Weights of a small transformer language model: width 256, untied embeddings.
Each number is 200 + 30 x the weight over its row's rms, rounded and kept within 0 to 999. Layers, rows and columns count from 0. The size before them is the row's rms in percent of the matrix's.

# layer 5 attention output, 256x256, rms 0.146, rows 109-134, columns 0-127
098,219,228,171,202,252,173,218,170,192,215,234,212,198,228,236,174,224,177,249,236,198,202,180,175,205,209,190,150,227,183,200,183,219,173,196,207,200,196,161,190,160,148,179,186,195,203,235,147,189,250,214,201,149,206,247,221,253,201,195,223,193,179,172,216,191,187,156,204,197,266,179,223,203,192,194,196,185,220,245,227,197,172,236,217,180,205,207,199,198,178,194,180,213,245,231,166,252,178,186,184,224,186,239,281,192,198,213,228,154,188,221,190,196,192,228,192,229,171,165,190,209,142,177,195,242,199,206,169
098,239,211,240,183,174,242,163,173,193,203,208,195,224,215,210,225,153,177,185,186,218,241,220,199,202,184,144,187,212,214,182,243,177,199,185,216,176,221,230,153,182,203,220,249,191,170,204,194,204,223,157,210,195,195,202,212,166,203,185,195,201,168,162,179,234,181,235,162,193,202,207,167,175,167,220,269,233,165,212,200,237,189,149,144,186,143,164,139,187,196,219,237,154,238,229,172,263,225,172,190,245,181,198,210,187,193,190,144,218,221,216,193,164,204,146,243,231,252,154,240,208,195,193,149,192,215,204,162
105,230,198,216,228,206,208,199,200,185,206,184,177,209,194,211,208,251,190,219,200,195,229,221,237,197,237,226,208,166,188,181,208,207,169,207,246,216,229,206,174,169,163,200,188,241,229,219,176,199,223,252,248,226,174,220,226,255,182,148,197,225,175,138,244,163,211,178,216,181,208,239,210,194,241,191,171,188,178,194,199,235,202,148,192,247,200,199,242,187,156,199,192,208,218,221,188,182,238,208,180,215,177,186,150,200,227,238,220,196,165,177,206,190,181,193,207,191,171,215,244,219,197,195,195,205,143,217,172
101,121,238,194,214,190,213,167,218,215,202,205,181,194,206,181,170,175,164,203,211,222,211,179,222,256,217,193,187,179,194,170,225,194,250,206,178,236,195,228,140,197,203,164,193,253,213,195,195,204,231,220,195,228,208,193,230,191,177,175,225,227,187,244,188,210,215,237,208,204,210,227,196,189,185,158,205,227,240,217,192,190,164,195,136,276,218,176,218,191,237,164,271,191,177,225,216,210,210,211,218,202,201,161,200,176,241,177,199,201,263,196,187,213,190,207,195,209,205,159,204,174,201,197,207,239,165,205,253
099,172,188,193,211,172,134,206,204,239,253,190,235,211,165,226,184,181,203,197,140,207,205,209,102,219,177,212,264,195,202,203,192,222,200,232,156,245,237,220,209,226,196,165,158,252,178,207,247,245,198,188,182,171,220,242,184,196,227,215,177,194,197,208,250,221,233,208,216,251,187,163,205,193,220,246,217,180,171,155,182,219,207,197,150,220,203,207,187,214,161,170,243,192,139,205,221,207,191,215,216,175,180,190,206,244,264,250,233,229,173,234,208,203,211,235,142,168,165,221,227,272,216,234,197,183,204,232,175
092,186,157,170,173,167,207,209,189,163,147,206,235,221,190,174,209,249,191,185,173,207,223,172,201,219,178,188,141,205,161,204,204,214,159,229,211,186,168,178,187,205,211,197,237,176,182,203,199,150,180,222,214,193,208,225,214,197,153,250,205,187,164,185,195,197,203,208,217,233,198,247,182,204,202,206,166,262,241,207,210,181,191,217,217,129,207,238,235,155,224,187,174,220,156,203,232,194,180,160,204,176,221,224,195,245,223,255,205,187,239,209,258,223,236,146,209,161,165,219,265,155,235,190,228,208,231,207,208
100,143,224,180,208,184,224,205,219,200,221,122,197,232,190,186,227,197,169,188,217,217,202,239,162,221,195,235,218,194,175,173,175,224,197,199,208,214,212,209,246,209,219,175,185,223,245,230,203,159,138,207,218,213,162,208,184,232,212,202,181,235,253,194,230,151,219,222,206,216,144,223,196,216,225,144,136,195,211,231,186,198,138,188,166,212,167,185,243,135,244,265,157,197,227,179,216,169,186,207,183,237,166,270,210,202,217,151,215,198,184,200,187,279,261,190,250,210,166,241,190,191,193,220,222,240,201,217,209
107,166,200,224,219,179,178,221,163,175,252,205,254,229,244,217,188,263,203,174,203,194,245,189,216,168,155,262,216,142,219,170,207,193,203,166,184,213,198,193,228,190,263,196,166,223,195,220,181,239,151,165,170,209,190,248,184,238,184,260,225,216,148,226,231,236,205,192,229,198,219,153,188,206,179,204,184,263,228,223,229,221,146,210,197,173,166,196,204,209,227,174,251,170,218,225,180,158,166,147,204,169,176,201,202,196,187,187,201,249,237,159,230,159,181,176,147,172,177,180,187,208,150,224,220,220,204,232,221
100,200,225,237,220,256,220,198,172,265,182,186,194,187,214,215,174,257,213,205,158,172,225,165,204,214,257,224,207,194,227,234,214,182,191,196,165,149,178,216,227,241,212,202,203,182,212,215,198,223,159,263,218,132,158,210,185,194,222,170,202,250,233,188,209,173,179,213,180,203,197,243,203,215,233,152,225,234,181,172,200,193,198,214,181,204,207,181,200,227,214,206,226,206,185,262,263,243,142,231,132,210,215,213,186,220,173,206,218,202,207,178,173,191,177,196,204,195,224,210,230,184,198,181,215,121,217,183,169
104,179,231,266,185,203,165,208,179,215,171,198,204,216,242,206,226,222,204,221,168,170,174,178,192,207,221,171,251,188,186,190,174,142,232,200,189,172,198,184,179,210,134,235,207,201,261,159,216,229,191,176,201,199,196,262,188,191,205,195,170,221,231,237,199,195,202,210,195,188,193,197,170,212,185,198,200,255,185,202,165,183,202,197,234,202,211,205,212,214,212,202,129,187,182,207,160,203,229,234,161,238,214,205,218,176,285,162,191,164,252,204,200,165,240,231,155,244,130,259,200,193,167,216,228,176,223,277,160
098,185,167,220,219,180,161,165,185,199,210,215,192,190,241,195,228,164,154,250,216,231,197,191,197,198,191,214,201,197,176,156,167,194,273,218,172,200,185,221,199,249,189,200,240,132,169,189,186,143,227,221,186,193,190,158,167,176,208,150,202,165,194,185,218,210,133,182,205,209,175,193,187,180,186,165,209,184,201,215,214,206,200,192,176,265,206,191,218,191,230,221,183,166,245,214,172,209,199,227,224,162,164,168,187,185,240,194,247,128,150,239,214,203,201,165,222,183,203,249,192,195,185,181,211,230,211,192,181
100,174,282,180,200,143,196,187,151,204,178,183,205,141,225,202,183,237,198,190,162,190,242,212,182,190,187,243,235,187,198,219,227,177,166,204,242,192,161,220,228,157,184,178,163,206,220,217,184,218,203,227,219,211,203,234,166,214,195,220,198,183,196,226,178,241,183,183,218,203,172,182,211,143,170,220,177,174,164,194,186,242,216,198,183,225,182,155,216,206,234,187,249,190,233,208,181,176,136,235,199,187,180,204,161,195,259,201,168,184,231,235,297,208,189,197,155,190,202,196,214,159,191,227,180,212,189,193,213
096,196,200,260,189,199,177,206,230,179,193,164,191,154,220,165,186,181,204,216,210,239,197,232,186,167,227,196,182,217,192,207,192,191,197,207,157,205,172,166,202,221,219,174,121,188,212,192,197,238,201,232,199,242,188,180,238,209,185,170,160,151,174,207,164,212,211,178,191,220,220,194,216,193,219,198,260,244,173,190,232,190,194,204,172,190,255,203,176,226,209,168,237,160,228,190,189,201,208,202,154,232,292,186,243,152,193,154,181,229,178,187,171,176,194,185,182,186,173,172,195,210,201,210,179,204,199,248,193
096,220,217,211,185,210,124,194,138,190,176,181,210,200,152,183,168,208,202,257,194,250,213,240,259,152,203,224,163,237,191,230,226,188,199,169,194,227,240,251,171,277,175,179,149,178,209,157,255,219,196,175,199,208,195,203,190,190,180,213,199,197,193,190,180,236,190,188,180,165,248,207,260,187,174,189,235,190,228,151,196,170,169,186,193,198,192,268,221,181,205,215,203,214,202,189,208,208,193,214,215,168,254,153,194,197,194,215,195,214,159,179,205,138,246,167,197,236,200,202,241,226,178,162,149,226,207,207,205
104,178,279,150,218,191,228,263,192,193,209,217,192,254,174,220,192,194,218,116,196,221,250,210,228,190,153,201,227,190,190,246,242,231,225,170,215,203,155,226,201,213,214,241,203,250,214,147,224,219,197,247,194,197,169,176,230,171,192,168,237,208,145,226,188,210,198,180,189,195,196,187,185,169,191,207,165,160,158,230,227,155,213,168,212,180,244,213,216,197,173,208,225,202,256,211,214,172,210,220,227,206,160,224,213,218,147,179,214,246,211,224,203,189,230,201,217,204,219,217,241,167,218,212,232,252,202,196,219
107,191,167,223,145,201,150,202,202,237,198,235,196,173,205,223,233,195,166,255,197,225,244,208,178,236,245,255,239,196,194,201,190,183,171,182,197,206,202,208,170,183,153,178,225,211,147,221,202,209,256,201,265,172,225,168,161,223,211,161,225,186,183,221,204,219,218,225,203,202,220,126,179,150,188,220,173,225,233,207,252,246,177,190,162,213,189,187,253,209,188,192,170,213,223,225,194,170,183,187,148,233,229,209,245,212,196,192,231,216,187,175,225,223,192,237,197,208,161,164,220,182,141,172,190,180,203,176,183
091,167,189,279,256,208,172,196,212,212,192,219,193,181,165,208,215,192,213,170,177,219,224,227,169,189,174,205,228,198,213,247,219,180,174,147,233,160,139,237,175,156,206,160,185,212,207,209,175,196,213,143,181,187,217,188,182,213,202,188,194,196,246,194,185,220,142,200,199,206,221,221,189,196,164,174,200,215,211,173,211,176,245,177,247,195,199,211,243,171,179,198,156,223,214,133,212,195,161,228,224,223,200,162,159,215,168,235,213,141,224,196,219,188,256,228,174,181,238,189,170,195,218,186,193,201,216,219,168
101,168,227,188,207,212,224,178,168,193,222,247,250,208,188,181,145,201,228,177,168,140,196,181,257,205,226,190,185,152,210,203,173,145,170,193,166,192,188,212,177,230,158,197,171,178,253,218,219,222,170,234,211,190,203,176,224,218,227,243,199,221,147,173,174,188,207,176,231,231,199,169,224,234,157,196,208,221,237,151,248,236,202,211,175,234,111,149,200,189,190,185,168,198,213,232,202,176,185,157,204,218,155,165,202,218,233,144,203,208,199,167,221,232,195,223,176,198,206,225,239,203,193,228,168,213,208,193,255
100,141,198,174,201,178,205,190,197,208,193,171,203,219,258,205,215,167,175,255,264,207,198,193,161,225,234,153,244,174,201,245,226,187,221,238,211,187,194,214,198,147,236,191,178,202,209,167,195,253,188,161,177,196,185,160,183,182,214,224,216,244,195,181,272,192,233,233,239,224,229,220,213,208,170,194,198,188,205,215,232,260,281,213,191,223,162,194,171,212,225,219,158,213,207,212,229,214,285,157,220,201,225,245,217,219,185,168,215,224,222,222,218,196,166,162,238,189,218,199,236,191,221,205,142,206,233,188,187
102,256,174,143,204,206,232,216,175,213,146,211,202,150,176,192,192,198,236,218,213,258,206,234,209,206,207,138,177,184,202,176,213,230,165,227,160,205,238,207,228,158,211,215,202,255,221,206,216,207,180,180,164,209,126,188,222,253,153,214,176,195,151,169,178,203,241,184,170,195,199,231,195,168,218,171,176,157,228,156,198,150,193,233,197,186,196,165,229,207,156,229,238,210,172,202,150,208,244,220,241,160,176,226,156,190,201,169,219,177,204,216,176,199,187,229,199,201,191,209,199,224,172,228,190,157,167,189,194
097,194,226,198,198,223,165,217,197,209,197,175,145,202,250,222,176,162,258,195,228,203,210,218,187,155,153,229,214,196,191,194,171,222,162,180,212,146,194,200,218,172,207,251,170,229,191,207,186,193,189,187,197,182,217,251,202,229,200,259,151,178,198,167,262,215,194,166,155,158,179,202,155,224,218,220,188,235,233,222,162,238,222,198,228,214,261,179,200,217,208,188,170,184,170,155,223,198,217,202,182,149,156,202,242,201,183,219,254,212,142,167,209,187,205,196,181,234,213,207,193,200,226,215,203,185,140,164,207
099,134,246,170,262,219,171,258,173,238,188,207,215,208,201,214,212,171,196,178,201,197,227,233,147,181,175,199,203,205,192,208,113,174,256,178,199,179,203,176,208,213,194,195,267,223,198,153,235,199,193,209,201,245,185,177,155,177,207,194,244,207,171,217,171,164,158,231,199,210,241,154,221,165,208,161,229,218,234,216,188,215,227,220,188,239,206,192,246,140,262,200,189,204,185,215,225,182,126,227,214,192,182,185,219,185,180,240,164,149,182,217,206,186,185,155,192,189,211,210,195,245,265,212,190,198,216,215,168
096,226,206,198,159,214,187,237,197,263,194,201,181,215,244,196,199,186,180,274,225,181,199,228,165,202,211,250,201,163,250,223,175,199,171,166,180,180,214,173,159,209,125,181,190,229,218,187,171,229,215,201,216,220,209,210,220,161,147,180,225,193,210,206,212,128,240,200,227,200,216,226,213,182,202,139,161,216,219,233,186,181,177,169,218,196,225,201,195,213,168,193,200,194,163,171,183,187,196,124,215,209,151,238,242,245,143,230,211,256,226,186,249,209,193,216,190,199,218,240,194,170,196,217,215,205,212,225,189
108,245,176,159,192,159,144,185,195,206,214,199,217,235,229,195,217,254,218,203,187,192,226,235,219,247,240,200,189,190,172,174,216,233,181,189,195,205,209,273,234,239,227,199,177,160,244,149,242,151,147,252,209,174,147,203,172,199,188,234,244,169,225,142,169,207,226,183,225,194,161,196,191,191,234,196,188,209,230,191,209,212,194,208,177,157,171,214,195,201,194,244,191,215,187,175,171,177,176,223,163,197,197,215,207,186,213,177,258,233,248,195,158,223,193,192,210,201,265,221,231,186,164,212,196,195,214,209,171
093,208,200,234,226,190,203,161,165,188,143,195,222,195,164,216,250,220,227,173,199,179,248,161,193,201,232,226,163,172,217,203,248,177,221,186,208,165,175,213,178,188,203,246,186,197,218,240,228,215,168,156,190,202,163,172,221,222,167,209,222,131,204,223,238,165,178,205,255,188,187,243,184,206,166,165,173,216,224,184,212,215,160,189,158,136,204,161,176,231,197,182,208,204,174,227,164,192,147,149,188,187,159,215,221,183,234,223,226,208,185,215,253,185,189,261,253,189,188,199,202,213,233,206,207,194,208,212,211
094,158,226,221,221,213,128,194,190,180,216,233,166,223,184,197,205,178,199,200,197,193,195,208,216,156,143,214,223,196,190,189,166,211,136,258,211,201,223,231,183,178,173,199,219,221,203,253,192,204,157,178,187,214,195,223,137,211,180,241,224,211,221,213,202,244,201,195,154,191,206,217,177,217,196,208,187,206,175,244,210,218,206,212,223,197,225,184,184,236,229,152,204,196,169,202,227,223,222,160,211,237,142,182,240,192,241,217,209,199,182,224,184,201,206,153,135,197,227,206,218,195,172,153,188,189,213,236,216